From a checkpoint of a small transformer trained on Wikipedia.
Size: 13 layers, 5 heads of 32 (1 for keys and values), 6.1M parameters.
Each number is 500 + 25 x the weight over its row's rms, rounded and kept within 0 to 999. Layers, rows and columns count from 0. Numbers have three digits each. The size before them is the row's rms in percent of the matrix's.

# q: layer 4 attention query, 160x160, rms 0.139, rows 0-14,32-45,64-77,96-109,128-141, columns 0-159
# k: layer 4 attention key, 32x160, rms 0.133, rows 0-13, columns 0-159
q0 086:475486495503499510533505512471535509516519520472512495533486514480457512514535502466460529456520503521493488484566472523545445452508476475538464545463497476465526526507468486484545482482537536484485492483495531500519544510487516522496506468512483529514509521527494526506509484474505503493494506466482542524499520481499518474515487527500495511500520503504489505515503524504545497508509533464483473477483432462499488516547486455470512524532524490438531499475474519514473550517511476
q32 083:513529492475480515519467497505545465535485490542482494462516506487525477473494496503532507506444523512481498503485494477494519572497504498531481504518484524506440541542477488503482493465483529501495495528491469538515524547523500517499510549544516464512520501483533466486498542484498465492489472466478468501488511515505497514465476525516485482502500517444488478477472497447453478513522510491525503518514521517513528500527449468523548511504484509526429528487476511512480471491451503
q64 099:508502440527459459487468548505502479521505451544481502458518549490529474516469453514525534503470518527501475463491486522528476504485496499514463507454507493512457476541475517493552508453542492479509473515494493522523543522505492470509512538489476493496487461481477461543513495522481473456500482475541529493499504500502515487508511532502520475484519521436482519515489506475493453500506523521512530513492530491545520468513492501548527531508496522497506480511506527494482504487467541
q96 094:514554507501485515488472546479516463493519502482494504464513570471499507561467490471539467473459535502501475469536489511491480509484531508528504504501539486499528471511472499501501530528523494488510524534495499522476466489480521502479464512518509491480506533492514516500543491522531497544499517499529513463500457531478482507472523526460459469466505427532477519480514494472527490498460523493539527473487481480498513504542488524535529468514520487480516545460509499481511461535478517
q128 095:492541465510460483491505525480533483550564520522475517493533493524484501475492538470487508493471531534520493462505456492546484513493469486510509501473495502478506495497474466490502529493487469501534477517472544503494525504512493489512535537546475513510525453515519478527478450538488462483534494449464493534472509500517540479482519527493504512482518458462504544537495469505488506506502515461521486533506553443546524438496522482509503494483496508516487519496486521481477506500475505
k0 139:507504510489513536534512516470487501502495515451558478520440470515471509496536516525483514498488477473514521490499506462486510479499492501484508519515534505515560531502494489486482483525504537445508525461487515483471522507491520562519457462499491532509488531499499551488497545474491496519513475505491482535504493472480500495483485460513522518509501467545477492468523488529530541513482504481520479470495473534467470508539505516467487485507531540437510527454472517506474530516541445
q1 097:509463475496459510471499495499485520492483493463522491533507455542479480485470549550554508504455532463504557515455514465493575498517514491503468485545485497479504498486508536462456473479500506502546534513529509507491533528481525506558489508491513482506480500525511519492483527464498514537509525508474488515521493493500499498494517454528569518555486507550548473455515510513486522489511473523480508496521516535500479502521479495482515516491531506500498540509490494494483511511479502
q33 090:529462531494501507524525513474494509488495510425514490519434483520482499533490505514475468506521506486537531461523485513496501428516498467466515493483502473484543464460515485491490499500491494533507521457498547506466506469505501494482457472478512499493496561527518548572460469515535515526500495549496512530469504490502514457479529515509453509534528480526494504480506488571541520503498508494518485483518498501461477509515507508481498508499488508470500497487527473515507522465501485
q65 103:514510509537506523489507470495518488488487513468539450503458439480459490490490520542512463488506534501481531506490522469501471453487489488504495539523565486500536475499485469489480471492498497559520511513518480515490487488499516527507469514481496448468479498538508549525504498525505573536507538577500480518490494509496521517467541483525491494530461473529495491490478507544499486486492475496483489486495538521453471507493484471490525452488485477484458503526527487525515511491513489
q97 100:459480473548477533497539494486474523516481520476539491516524455506468511449506525546491494503502493508493504514491514498549543478537514510507448511518487527494502529475489527499484473457477508533480501482482510482519507502518499523527526487473539502510494493537503509535494525465513534521509553517462496531500531447511493471519492487526505523522524516492556452450514512523484536454489454488472443531477518533511465497501503493507489472499473489483448488552507479519492534503499488
q129 101:493472512498529517500496524481492531478458498452528462483480453520502521516484523506502450486488508455516541509527542471500514466518527519481505541560529505510538512459515517522476458492503521457494544470514520483480477503466514524510458476465529504509472540512485542471504512485504503529516509554519513473495478500493504495515503457483518531550471516524507455457526505513507508514441494500480505513482496522486463497525480525467517496545504504441471489468527473496515515487504484
k1 102:469494573488509470468518498531508514488502497527480500485505490531494459510455494469490492534499498509479521497500466529504500524497523497537466471474484485530488512458473482509507508524488433528505478533453517487504509493518529479507518542543504492475517516513496466521506474497496514466509521464482481519490480522542537502469504505497494475495526492451529517505496488485517475507542512464486511512517518456495565475510457458508449541473484502552501491534499484461504472490422505
q2 098:570487479508511541456512493522471507486479506480515492526516500493471514532487544569576484497512501518489539485522508475485531457520506496506504532538509492497467486524521514520477482482493490516519518500554493498508539494489507531504497466464500464569487506534486515478522560475516472499512500514487493459473469509522495461534505469453515467502465550542526463506513479484500495474435461518477492503532488535502492512503484506513504484502528517488516502513499493530487525507490515
q34 099:479464498496518510495536476495472515467511527470516492537422501499470542524513505530491512506535480482524529486523504480467480459492480474479508500526527464471521469471497450548499510489507525554487531486529522503460469501481524503522511471478482501495455534510511536568480478521503540482515526550475520502526509504499524448495519503500503527548513489510490526521509510532498509479534471498496480481512485504422465525494551513476486496498508502479507464507494483519513514460480495
q66 105:536489529502501533465503452513497484431467522494527455470476487491463501480517492523513458493545554508469523499517518515486490465479499456514498505505576500468542493506509458495454499525485494556496514487534485534517472489491533492505484511485487489502464497541489538492482504526480541470525520520486513520487521526478533504500490556496487480482487511513473512520499474498458517501471486499490488534510498497442483524468510468484540449539476494504503506510526512509542483463516487
q98 104:512518493539499525510481527511409487484498491498494478493523504499469582507503466530490432492528494533499475526513504514502478468519507521477504521550504492474519456519499496495486506487510526527505519468542516479524506478469498479465497458460516502499465505533483518508500542511522494510504510524505532485474519485481460468473504496446499518504509501519457487490531511493522509472469476540465475457493482568496468497508504512531514434488496521454476511513527491512524498484526496
q130 107:520480493481500517489493486540485515468431528475515486494482476492506542481485509541517459481515479507527552487524555498492494431499515497469510518561494496515484475486525496509496475470470497529505525501527517477502480503489505478521498459459504491492483536530483526509512493497493499515543516577496524502495470483509510465508494499499510532517479558526474457490519487491475539489488503521477484507511479529472482488494479535514554482553501506492520465464559449519525472516505519
k2 093:477524525461472481502520529475511492548521512502503490520514488533516502481507520512479524516482493488568500499463511522524579511497434474472505507501511510509491497435508462494528515508498485487553500484501528446447503537538472528528453521530517496500482484474507507480476487513495498490517504512486496517502469483499469509533482523554483510522471512522520472531495526531538532517540485479473473543514452497526498494504540509479486536514540474526530541485491476511490528503492499
q3 099:484471505511482526503479496478485477520515466492484472474515489516481479467492438505469543534480544488462478507502476495496466535494485512493493506494447543511483540516468528537472467477575504478476472518480477483548505529510521490500496493505493512466482479511484507484474511461516507489465482449488487518508494518477499518472496469553487507472512474440520497504463558487518518471528545500512524445515510478549536513548518505502450519478516488493510499476493525478481499493479492
q35 113:494511510510477505504467526508521499567517494510473496475519518516549441520475495478527516504461479478428493484489487500496503539491518479510498549457453515502486535506500498504532498511478469462501506517472466549512473508530479518446517535506514498502517499478502461474534506499522474506471484459491490500455494506526518531482484507519450464488483543478525482488448514491519478509463516491514559502490515461557542487525467505503479547490508506525502522472494508504483534529508491
q67 101:531492495485482512517477533499489498526498472485477498496526541491526488512499488480488539509473453529491465505564472488490488522484485507520526509505456485505479517493495558504529507467527504436527535496478513505508522511459456523461476459489471541490478468476469486495494504476491443501493477446486530484501486462520487497504501449495519533459517499473520476460520502454516486512470517488471510491481525506570526518551507525482477535510493555477515503508471507485483533514495521
q99 101:442505494527483499469536518451523511543517480494494516484517487493468474515472498475525542522456535511454500508477518470550509570523505517513501491460485511505513490488465480491494528504512459465513445523475506528527519521559472514513516505544531487452515474522515495522496489502538473504528508465478488506496506504483535522498491481509497491492533508495521502466476508479509526475542515497493510545551510503530540465513542498506457502493503485492467519516471517454448498485461491
q131 109:493508505514473483505490518478508469541527449500485508451497510470517454512483492471488538515456493509459467475517460485520500548489485510528480527459497538513500502524468527518547525493510494475494459528466497532489536505513510544482475513533487505500488484505492478491511495466535474487504490439501491515492475504497520495513519485525498458473505482481500540497468518480490459483522516466516535512476541457547562479533496487487470546484503498502500544468477536492478562479474477
k3 077:485528481498458503527471468528509482477497516492485536485506511510522482525508472467512480525454491501500506493462517499468457479493468499521476509445519482501494484545479492482507493484470452548504492498490485550514506480542489462482543556480507474466513533484518493543462466513470531502502491498514526475451540546511498469505506492492480502467455506513535504524530436507456505469488483522518486527498465479496454494465495507501510459481483484526490456545483506506501489468469530
q4 093:486488490532500476459504461516510489549463473478522525518531528522507458446454517534461490510490540491507469474534473481504543491508539497503476500488491498462485525526531506494523482463466471500494440503493472515482472497479507487493485500485487495500487519449546495508516477539483510486488502505480489498478451493506465488488513570508482505470543476515543502501488508506490488498487506491505468524487518495502513522468524505511497490470440567479532567558497491457510489506513502
q36 106:481539486513439499491461555509495527549485451486479551445519496470523474523504528479505480486460497498481512506485477508507517570531517517482455490445493523502489528497509526513497478470477495503490474530488526547529507541512486515491533531509469516450500482495501464479495508526508445542473481457517510496489477479490505511453474484507489459452505488510483502501477486497505515472468511498494536518466543492566539499496489500506498541499494502506504504499499489464510513526519479
q68 087:507490508517476478494498492500525510527507487514467536488526505514497486488513462529489452537505457511502431527476503482539466529502509537492472507477477524528465520485498476501501538499497473516501432489482449520512448504518536456443543502514452496454561499490476456512509509479495528485489500466486515490509469494489485511464497526477471489451488484485499541510492511505482475529484520518535480494507526468525526507470513492551462525481501490495511484549461505493529476483486523
q100 101:490508484474463485512523470497554505516434503506503505518521496536495475476485505505490549496497498498501546490461496472525533498507488439531483475529494464519491539507529504502460488500433467514505501478460518484508500522530511480535477530535470492498531523518542471533510468480495472488512496484502479519511488487530509522525511520537541482446510498482552513487463521516484509507554519501497489535513488496530495513475550501466475502530501462507528516547526459462452509484487482
q132 104:505499451493493472502461476519489429517484479529497510492504550480547464509490491457507521515478476475471470486519495482473517527493517498484480482482492472479466473521536519518530520508484468463487480565472506536492480513504508518497479528482463508487486527466485470480520516490487476498425500455502510482472477502508459489507505527506479476497505501447512537523486499485511470503500476520515526518484501463533513505475491517511447533476457518517536528547453501470474503528474545
k4 115:474538518519484469483452486530473484506521474545457515491544532478529550496470462440537500504516525538492470529503503473510497529497544523533500472480485464505455478517515483521531521511482504511506506517502501503504482513519512476495509506517552504495528466479502467459526486524511489486514500521500539446485487531539543503503522526479504499508539501446485532502491532477458492480557499486482537481515477532521546512502509516505504478489492458538513457500517489496517494501450535
q5 099:535459486487511502490539538475449530475483554478530493529442483513514516483534519479480471475509534507533507443531494541511528513509528456501478502518506460446512484499502505502541514490511534507518527509482510495439486502502493497534519461523500544500528530487501515478476503502495568487459489515519533531486492468507497491528509535514521520497552472481493486460520506524488524524480508469518463515439459521493482525483482490487537506492496499463483487514486516491547499502513498
q37 091:483542516535519473485516472485498498495477475535475491506572522465518570481481470497523480486496509537521493505532478525465511495502555535529501455533472500526492503487470493468478501493453455491488448522492510458495471459491489458488453483517530518493512488504464497450511513475489510495497489543506527498496471518463488527531526527467500521485518450486478544481497487473473487519484463488503527494494495516483525487548459526498499472504510511502517476515509500488493431503487519
q69 100:519505504518545504496521480486494525457499540494526483482476497569487529490520532543497479517495558482518498497532524503499512477502523489470514503534458467501516464463524521526520480497493492507490482480527450493461455480502438497487549500510522469487429544515461511518465519470512518518461522514527500510489530526448506496505521476549480531525466505477475447489534499480481507493476491530519473497485482505491471529512486514495515469490490473474455522481500529471507489499473497
q101 101:516470508451466505535521447513525516473487512492537500505446518505519481467469513517495559481539497512517551469521504528495485499501470437501491487479521488524483496466502486489471483541490525451488506507510501441466508460525486512524468505530463541527483464495485508490486494475461541466481511489489470542515516485503463546530445523551509511482478468474521505540485517520511509503493538497524493504481493487479511502489518480485495509511513504487514475468517504456478482465482451
q133 100:518499455497516517529514510450451527522532504502530508533525479510489539497510524537517484475529541485478492497505513503484534515504514493470540482541473486479481470510512495468512514521523514487476513459536522462513459497511461468536489448469505529475445547474530512505494485531488521474495479523514549481468527476492473494507486485498458507507476463488511491466531504517503527491479470530517455536483493542472483475494496500498487496471482506452483477573483469511532475524525510
k5 104:516508560518563492530508514489501473443501536488513488493481433535463489512512493517499485509510515494487486521484469493489487482461522511502498540530507496485533522549488523532468478511493498533531548512450477510474495485479519528523466515488485485483494495547458556475523509488491505537500505523505500510498453499482519512473524517488483520492506522452496534484503496494512498508483496486537502460540535502439464552517465494525509506492510555503469531468505540486524518504457480
q6 093:471476483502467564502476507496526506503492519462566529515478467488453477491495536496472503513453547478459512496486495463502507474496494509527516493510505499485532547490488515465481463491497513499488535495507522507484502530468466543517476503533500493490469490537520529495446519476520472523500470474498522528470522466497517481514492452517540528506475519522549500449504519523502500503475496505518465539494487504520487502497491489480488496495499499457506463498458520471466587511517451
q38 090:505470506471477538490512485513509539441440533479541472484475504485483482515486525521516509479503489458488555493521496450489480470540486514507469517508541528501528519533486490496504487495491468465474511487521516529483490501448539536520492517496461499496461496516536541490450493518476510538510479521470510525496541493501545506555476497484537471485508503495503504474503500524521484528483499486463543489454482456462506498492484501469496483492499478456500466480497499532470553525481465
q70 098:494511536490516522514517509490485512487515506474506527530505481497470536499502516487520488478501463516536505532506497522497504462499475527506516490546526501498535481461499490499508486529522503490493580500509539455484502486444541491531482447486527568521503523519487537467496505521536502511526483549471495479517519484476526505518495449490482544539518500564493487476521525506532523507520494480453449513525491516474463476518501541447506494517513498471524497482493485541495524537500462
q102 096:460484491523476535497514546481525514490480482428544527512528484486443510502512520490470519499498535494489516473497502511509517513500490514514466522517517512469566512491468460456486496513470502498518521488515535475497517499499493493526495470521524531506503509564505544536475476526503471499540526513506540492493524489477560476543484488483503516538504457558520521484501496537478531474484483490507486524525522541489499511526500469485474476485496513467475515514439513495481528534491452
q134 118:466489521480486534478495524486505523483474514471538463516489486489456506505507509496493496492470521463466554508548513492478486500516480509541461523491490523489534531500443529480480507502502508486457506493490503534474482486450518560555479505493510501504470518544501529498483546484531473512512500466485491522512495476506535455534482431491509477507472523532495477473488497520500494457462511469517518474458493485484488505525479514485493485495495490469474509472456525504494568508466445
k6 092:514523507521479580531502529492498478469526525488535466526454474499454487531527460485460480506488543486500493490491453506509465492490467511502494532485540497488543472504491500512502519516494496545506501521507512530509526487525514487520499502482471501468499486535494575562524482512518550512499520500532550526482529542473560494469503488502472504462518458510474499491503488511507484496549488486521483511503515514475471528523515515495502465489492531470507489481450498485483546460495490
q7 100:528479478469495482520481503498511474486500500508489497498509538464482466489489475528512493473532483530466487489511491510478512511493484523503492542500536534500478533574504537519510536463585497521485488502496477479478444502454525502535488509500488519455477464502499488519472486483504474498482502501490474513476495497503502497495483504510536466478478576501498509517448491472522477449442483492529535498535545479468516516476498476497500486482426458494516507508471490521477487474497527
q39 121:523526484462458501483509510493486516474517532511530420505451499516492554515531487512441513524487521516512516480523482506502489470493480437503520473537480463475503486460476489484495493481521548527510474445515498513503496504559471493514543516525485470501508484496516520556512487469522520505496499497503490505505523521510522450495511507494497531504536515487518498502526501500482488494519504533485432520525474537475447540504516482510513468531477490471524495493467527529468548492474509
q71 106:489504517513487457517453475487484506507477473560462504513539526511570503498480475466541495511506472498535492516476516541541517503506500475509498487440469508543489514499519516489488517519501489469471514537493531523497477518498487491503495520488540464488531479480486476473476492513492512521461494490490452487542486544532477519538545513507502466492480551484510506533507481469509487509494493528453541520465517484492539457474510507493502452495481502578504496471506483531508487484459508
q103 101:512484440523495514522478531495468465527498470533475474491485558457517493495532460468507479495482488480472471516507497488484489512461524557518517474478516520509484467549489519496494513444519505476466521505493503496472489497484513471460542505488523484447485468500500504488486532519505473536473499443539507475508539510505435466530517458509498493459513523489457531494455514485510483498472501518497532527507525505499505508528486522483552484491443532477496496518510509507525519517513536
q135 105:531482542479495526509489500542475479492502524500491462489447498509514482534497451521507491504504495482462529480518481487498470505480474474510505526448571526519515502514462495504555534468552482510526504496469503504470432494479526536539480489519485488464485525493502517488474487507501505484488467455477494528498482480515465489515554486467531507489497495485509475493490492506567496498476519473497518478498519425500515516510489447472477512477494500503519486532447505548494501515475476
k7 083:490521499492523542470486549478505516530564513513493477494482495523543504544495501508506492474520498511549546474515503512554534518497503499518496522483476508488550527485498452437534463480477538503484493492462531468513519481488477498465498476489504470531492531493526460509530515513481451478541490547502528518504500451530513502487498508467463487510487492505494483536506484514474490537513473524511480471497460496551455491499530487479506542539525545506501494512535489500497525498547499
q8 102:486509523479483501453554466505515512510480483495463509496506510455505491518492485482518501495477512524479508494528504460516538517533485508492447498465511510506479504517547465507475514498506445539517428527522485489499524495506445473508514537508488482501501507481562463501495473521463512479485508535501457505476549495532453521523490477515488502478473497503540486514488455497458516445495530520524535548473510495511533522484504493498498480484456482540494473555516457470499491498511502
q40 102:501503471464501535497467470498513531483486510499512511517470481510502490475520549510497551503487495476496522557477539459495548483561483503469493520528500509537506521489531501494503463470508531488486524481464497490489477495456502535502481484456499531513544515493500497483513516527510465546548455495516464513521501473535491537486445469507519490501461486527527487502512475545518512506480515519520487519468525504504494511490523508488503510535504502467486482439489464529461561515553468
q72 098:439503546475466491454518480500509565499482502497455506476521548526517477513450530473502494510498473527461480497526520502528498527551495517480559515450484487547499556439501501474492475512483483499457490488487507521525484525499512500492506504513521522511523537473487477466518499490462464495482483489532482486515510496491465547486469493526448495515502507529479505525522494506521535500482524523469502496467486487477521457531493483505519514498504494524499482483538519554494453529499493
q104 099:479488496566448546536512496510528481521478464495489544478507477468504458493550533509536518504500504531461472511510527499548483529563517471516490543479501489508494518528509541500515507462508468513501491494494469503532523480510509505490506516519456473453512497506486497535485494484446525507503524518535462514511502518507478517491483498481506449461479470539519487500454500490483459476457540527545535523507513479505532528483501487460493497482485481511469475536519487515468472473499502
q136 103:525473547462476485479471480539519482482485489515464476469463509504541454505497471496534530501477465512502522512528484467489504493540505490526478506448503554497477521531490502504481493487520449493488460540456498546519480515508495530479492555512469487524496464508483463509532521454476514504484490472501484485520478492516467506502503476501497463489485507506486479512487435494476493475512507489535554496484469462491551554512497482514474527468501486545517464478484469461534496492496506
k8 079:503511526524514548519482526491501495485517535461493479480481488553494516511540490548507493488481468489540491505499511471488487471471466517466535522533480524538527536519482490499495492485513539471531532486501472492498526477473502521516487481488521497532470505471478528508516531496517491536481497455511476500531488461486453481485467461492490516494484489533464486457489530495509509516465498513533514468493477546475478486536464507503458460501530521447499523420516519550485490514548480
q9 098:477444508491549481498478545532513488499503516523512527499512500498481466518475522492500467531501506461492486482475433497496478535491545511483485504478517532460491551482481522546532504518485476518491491561503518512491465491488530515522472538530452504473491485516502503519491494470485449517502506463464530504496509509527441476503466538471492479477495531468497530533506470474484467507517520481485493521498518471495505468484502497524470536518500449541442510465496531484522497522458493
q41 110:513534467526491465506522484529473469506522503522491521505530521480496491504539458479461496509557499572520439456530461525509479517483494481516499497494508493491490519522493478493499522526491509491541498488487483464538543522554460482463519489490478444502514455483527493539473465549465508489490466521531505489502528492505507509509512555491491494497543454510502512506508462491486513508546491508536477518512483489518514515472538445478489463503465498499532503507499508464499452481500501
q73 091:536496479483508499523509489475503471499490484565531472544532477499518531506529487465508523479541526550544474514512468507499510476492491444509461447481559504480522474513521503525511511536520558474524503510544498513479551492497496485479515502500502488474478466504495515561508499522511522527474505537480503496526519542512536464455500497490515486504491517461497500484501481489519503504569490518487465459517531537524459496491518496496488507519467489474513552496511491462466469495500492
q105 098:474466512532535457478479510482489473492509521480503455496479512493466460508487492496458502536512485435455475491501478493467485507500555487493486551472512467517481545526512500529501489499474500513479492511537489524520473504473478505469516586495515503505490521515488526522492495526534524480499503448508559524496547513508476481504499523523480513480460506455534551476525488545463512511477475469542505466448524480474503482522496466506518487487491514508503492487492504487515523470466497
q137 098:457510495487540533506484559483464501477535540483529468491479477518462496508518505462471503547522524468477518501501489494532482510488487476453501479510466478501523478462480502544540529504536532473481521521499506504472489532489483479528513515559487543513519533517510523498446533509525493479516492440490531529515548556497461465511455474518514512522476490511525478489532528519520504509518517504460469542520478491481463496491498488515532515508530495486518501504491546509496495498463489
k9 095:530535479549495498490494473504539488514482507543466527535529515449527481496483446492531484463529528556512494490463450516515498530549513525540488465475502525480483490511488500489533507522474500513521479505480508498504520498556506473496533466502509489486497428535537460524495458512471514513519519537521505484474528474503535487490513508513501503545508476536525508504490452472484512458516511529493481487522501509542528500492508500515481473480460535515468491519495455499487464487530530
q10 100:447509524504507537455484489441503534539527529489477564506485486476503427521455523511538530512492528490491522566509522462520502506510488507521491552506510521502523487503476446513496493498492484545536500512536441477489532492472505503476503495522492521503517481523527483471520515512487461509478521509479496520507493505509468472471475517511498467508459533493524468502474470510526477521524526514500502466533541459505504463487470451533491537485492532533487474505502497490505480493507505
q42 101:483569492475438508481475527523463449513549534522508527473522488475499529488491442518473491512457504527522479490502435511488475507518520488504489495518522512483493514493477478502491527516527489544531470465472528481495490503499493463508494485519459459531567487500532498527538503531535495476501517530521510485463511503497508495502503504481485486487540472509472522526464436527539481487530507510467478524497483511497527514489522498507478505559490513483513516515473527454502525508467504
q74 093:470502508481496496492475496493503519504506465530452558505513514525500474501463530465576497537495523495513475506515509503522521512537459512511502506440553508501480561492494485511500481530501492459472491532502498543470521513484495499483517511474514505491495516492494468486494483521498457491498457496514474501541546511493493545512456481521485457505458482489502469518504501537549523511541529531451494515498546466526537464504491505473497508462475523503522552503505489467515463531475500
q106 102:416512481498470569499522494471508508499519502454501509481522476495470474515516497482501533498509469444492500540486511472516491515527443480484518509507482478538523513516479451513543496504544466459509493453503532498501508497544500489485503492500482506494502492481545522494521485520484512482498480504518473515494486540543449516522467494530467460478504448532495472557491506506513480476499523506522524496537521503472537473518528504478489528472506552528543518522491467485500485513514500
q138 102:492489558453496496529502524466517519514567504526473480490491515535530465497487482509503537517509487489498549530544515481526460487474467490489557486438550559500500531508461470483467513504508502469497521479496483484460473508476529530479518483525475534487506506472490492462520511464478494488515479486467504488549493489512478518512468476478491488499502496485488481509494503543563504514534540474486513490456475462459476520531511488480482502492517511530506511487474483523514546487483474
k10 089:499503514516471479527517532526458499510482535467485471482554473509484550488521507508462503493489547554508487503469514503494521506478498495524477495467502481506517523513523558512512496497511528519503476459479496503524539492489470502504486525467546517512467501498470484547509498530494512474472482481518526517483484479462552461480503497504477546505544465508458520493513463515460503527470430499548474499486479505486446549463501492527476465497475487481475542490495522518508479474529511
q11 099:523499541473512487522529487475452502429507483508503486490461496507475521481466491496506471536561525523487496486508509534508487518502542509534477479509528492463515483474507505464507521564492543496507557481465507477512475494519473489484508444489528486446464510514495513468470522482524471482538469537502580512503513456511505518504506508498525517539529449492483511467491502542479510500497517467503479509512534512484540469490501541496516503492475498517500554489495507510523493505514481
q43 098:490522460564502510513489498495505481508524509495489505513545503484521479501531525513485504513487489469523497509529455520502500489486571506497476484501513506440514539474507529498474511543455489526486491530478500490465517501536506442457503467505476501525531479517528493539475492530523553477487493502477535531454505476531509510503496551522495471510529489492506520473499478520505494509497505463545530490528521503539536488463502465502430486498491523497498523552456518438510495477507509
q75 090:484459472474500525522505492481472481500521488499543445516468491510485473494499498515477516493523537486467488547497504514508487470496499461493493497519558463482540483507525519484468475506517528487544480479484477490430500470478479535500521468545492535478467480530533521499494519492522471500506494496509489551500497498520487488501468512542529503501553442479506490498498523574530523500528506515499454528540491480483488557470516501497501531487442492459524507510473523485514525482517481
q107 107:512477520492506516491502439511476514486543497476522475523472512477482488482499524509459496504515548502485477473509512494522511551513507507475499486447524510472505519503510472461514526556465509496503489531553480490519477489471423487514514511523463499528498482510521528478471471493471511499475519528492530505475528510465492490478467518500506516483502460497528483498501520525465493518519501464536477489560537461473539522452457493493508483456445529503530496484485481472540492505537463
q139 102:516533494494506530470502502486482515482569505494498511511533462525463525469499484506481474512566527492488489535508537536532504456528505513480465506509521505521507529503516516461483478530531552502506558469548537460541466470467463483500484485542527528505496503495533514499496527519478517493526497484492486489491538491498466514482457496478513482493505468509497473501484510542517479506494530463449457484528510514480503496466509476479533477508496502482474532534526507552544514497547488
k11 076:497473516498497479478466504534527488480475522497513502497559487489507474508550477541532494460476485478497524483489477473484494504510515484485515515509494506468461510543542500541491443495473505532467474525492486541509506518512520518535560535454459494474510493519514532514512502484525492479477502490530493464461491526507484522493553512478463455453474512480533501526486470478511506499521482522522539500517488479544474569486520503470502481471491468483535495559499494473470515495508531
q12 105:511502455534499514496511551453501513493504509498518469512532525493466524480540449456514538491520508525458508531500535505534504534516483550470469507506480512490485495523515474512482518498516520558481495530511428517514500499509514469547519489524493517481457519564508498512519525460504511513474566529491481499477478512543506503517483505516549509503490517483510492524457480464472529468542542489510524491505497536519506497512509485476511504491520508507473471536502465464538476477486511
q44 105:515503461515530533504515443482552500471460487471491489488507481517490501473506513493499513475496555508476480534522547480508518508530466539507530503518506490505489487468526514481510485459512522492488477516514503509488513480465476507517512520488513486502488492498474510509496501459490496592524535536500442518507546472527468515494506520510488479546535457502485476440498450525491433531526501509527514485512493467434483516505464518502541496462480537494516482488514490487493496513521485
q76 097:511486487499504506487454507494516525509470500477491505480476511510555509510506551505519504505486504509521489516535508497538524533513487531557518545482479534469485501514477496542525511456501526472499495484539474485454483490454510501505511505491523494573484482526482498458497522495480488527509495516500448513494522481488456499499490442487528482570455494511538449516494510487521524523492532501505498485482529496492539458536462509495481503461490503518445531515500440504494524460528503
q108 103:500503460580483487529471506467486491565501484498501503496521513481535523527553504524499456537496513493495477508464500512499519522476526504478471497479509516494480514488486527504500484500513492490444480502494491494510505508514497470481541502479550502464482433503497526542508477522502501562468505522482509492485542515533426473457494494531482512505511501494520499485526493476469533466484530511512502488545511550510530533519517503517511468472471502466474521504529477469533493549482531
q140 103:474495487512499524526531543480493511506529533501497495486526485524484541498531460508485487537517533554512493506445477519525508507476463516503492468526471515503516503493466504483495528468486514509476500473533478505529485497554472462490571501497524508513462447513557510532487486523502542486508476516502537498496508523472457490496523485525470508492539486489505524500510458457492516477499502522487469527540492556506489506512488449533522485498500547486479486561455508521511475461475503
k12 090:500490475527549496514511460505494520487507531506517506520465483478472466494504508535481453424515490503463491506510525520476450493478462486487499544521495517523524501517458503477489482472485517495492514502531484475509474477481517540513462488528479546506438513496487499493493472445470500476520455513505499512514492504474485544531523530539506538505496473533467474467480473484499493498470492479503502489516463482501429505501481464496529514502504510500559519490523536438509513531538472
q13 104:504496490516461487500491547505450524513443480462474481502450537538528469514523501542521467452489439481515496494447488488485482501523493524527472515485486548500512487462525531498546511492501512487460491474470549492480484527498486479487501513417506513493494473472513507490472465528539523508520504508519561518500530474542491473488527494495492455500522486510499514507497498466516463488479507524497484536470501483518549504490500504474507486474513481521492527477502480501475536536511529
q45 106:484465510528547530477552488485523516494519489501514500523465465531481529521505506519492527503513498488508550505496529479484523482543483514509468528476477472497502487512485493476488491519467506495487417518507473492542564571512532498521483490525517481515518532521477495535493528449492537500499530466434464502498502499477517523480506472504534490530478511466558463501532510501449522495539473481503487516519491492493462510505500489504482463517534495505505481517470486460490471465488508
q77 097:544508470518483492505489497479478523527473524496504497498499533496516538486516481490465500499458508524491509499514487482486480498473488471502505529543447475529507469520500541519537497474489560484509504507480528507481526501500448512514479487473501478517415498442524520507505511523509514480478515512544547483488516483506498468509537481504476509530519476504502509467514490453490483459485469496509534441471478541547513559548493508500469462508485501478481523516498499442492549521498510
q109 104:515487528528517528486475564485489525549507517483510454487471532505498502497480503546497433505492492475487490490525516479508501520506512514494513537457505539520496530513481498493523544447538497522428479507538535505482459490472551522478501529456506528540512567488506508485484474492538501519510512498493530501512509480508483487496510456490521484480475517546525457467531522516506513473483452507504521453437525491512489519488476483499498469489490488495485493500488498531521539498490514
q141 099:492495481487500533486512519500486521487471489483474519512514482548506535451516511521476527448507500518481545506485549482535504472506514504505496530544475500503516474522572436488457514471518509492499544462486536496501488554516471479523505465447481546499521525481506501490506487500483492544518525568499472482494531482506527494514536521456516509463478483487505471491497495533493500544520495497447501516513531524515547478472537478460505501500514501489473499544492472497507515505525522
k13 092:468495500458553486500456480517541479521488483535506550483526506502502500479506513500529509499477512458500500530495520465521501458552487501511488450509547483500499537492494513539503499494486484477491491487501443496533549516489510547523507498500529521500527506560519469508492512486516460499524539484499439497477462507457531494525457462446512482532466530487507514465461479512483521511512517494493511533555512473464508551508495504505496491527552499500525510489500507537492502478488475
q14 103:444465537496486513468494511502476508535472516537506499499505497524504477506491495487493504512500511497501498487475479493461527495519528464492486503472442523472507523485479540524525515445508477525525503529510527520559481516490479520502493527569478523491487528495508502476494519457488514496444497467493497541464522525528466553515498512520499513453493563468502452468516488466489492485523487524496442508456461482534514449492470504498480507518490488516523526530483506510456496482486536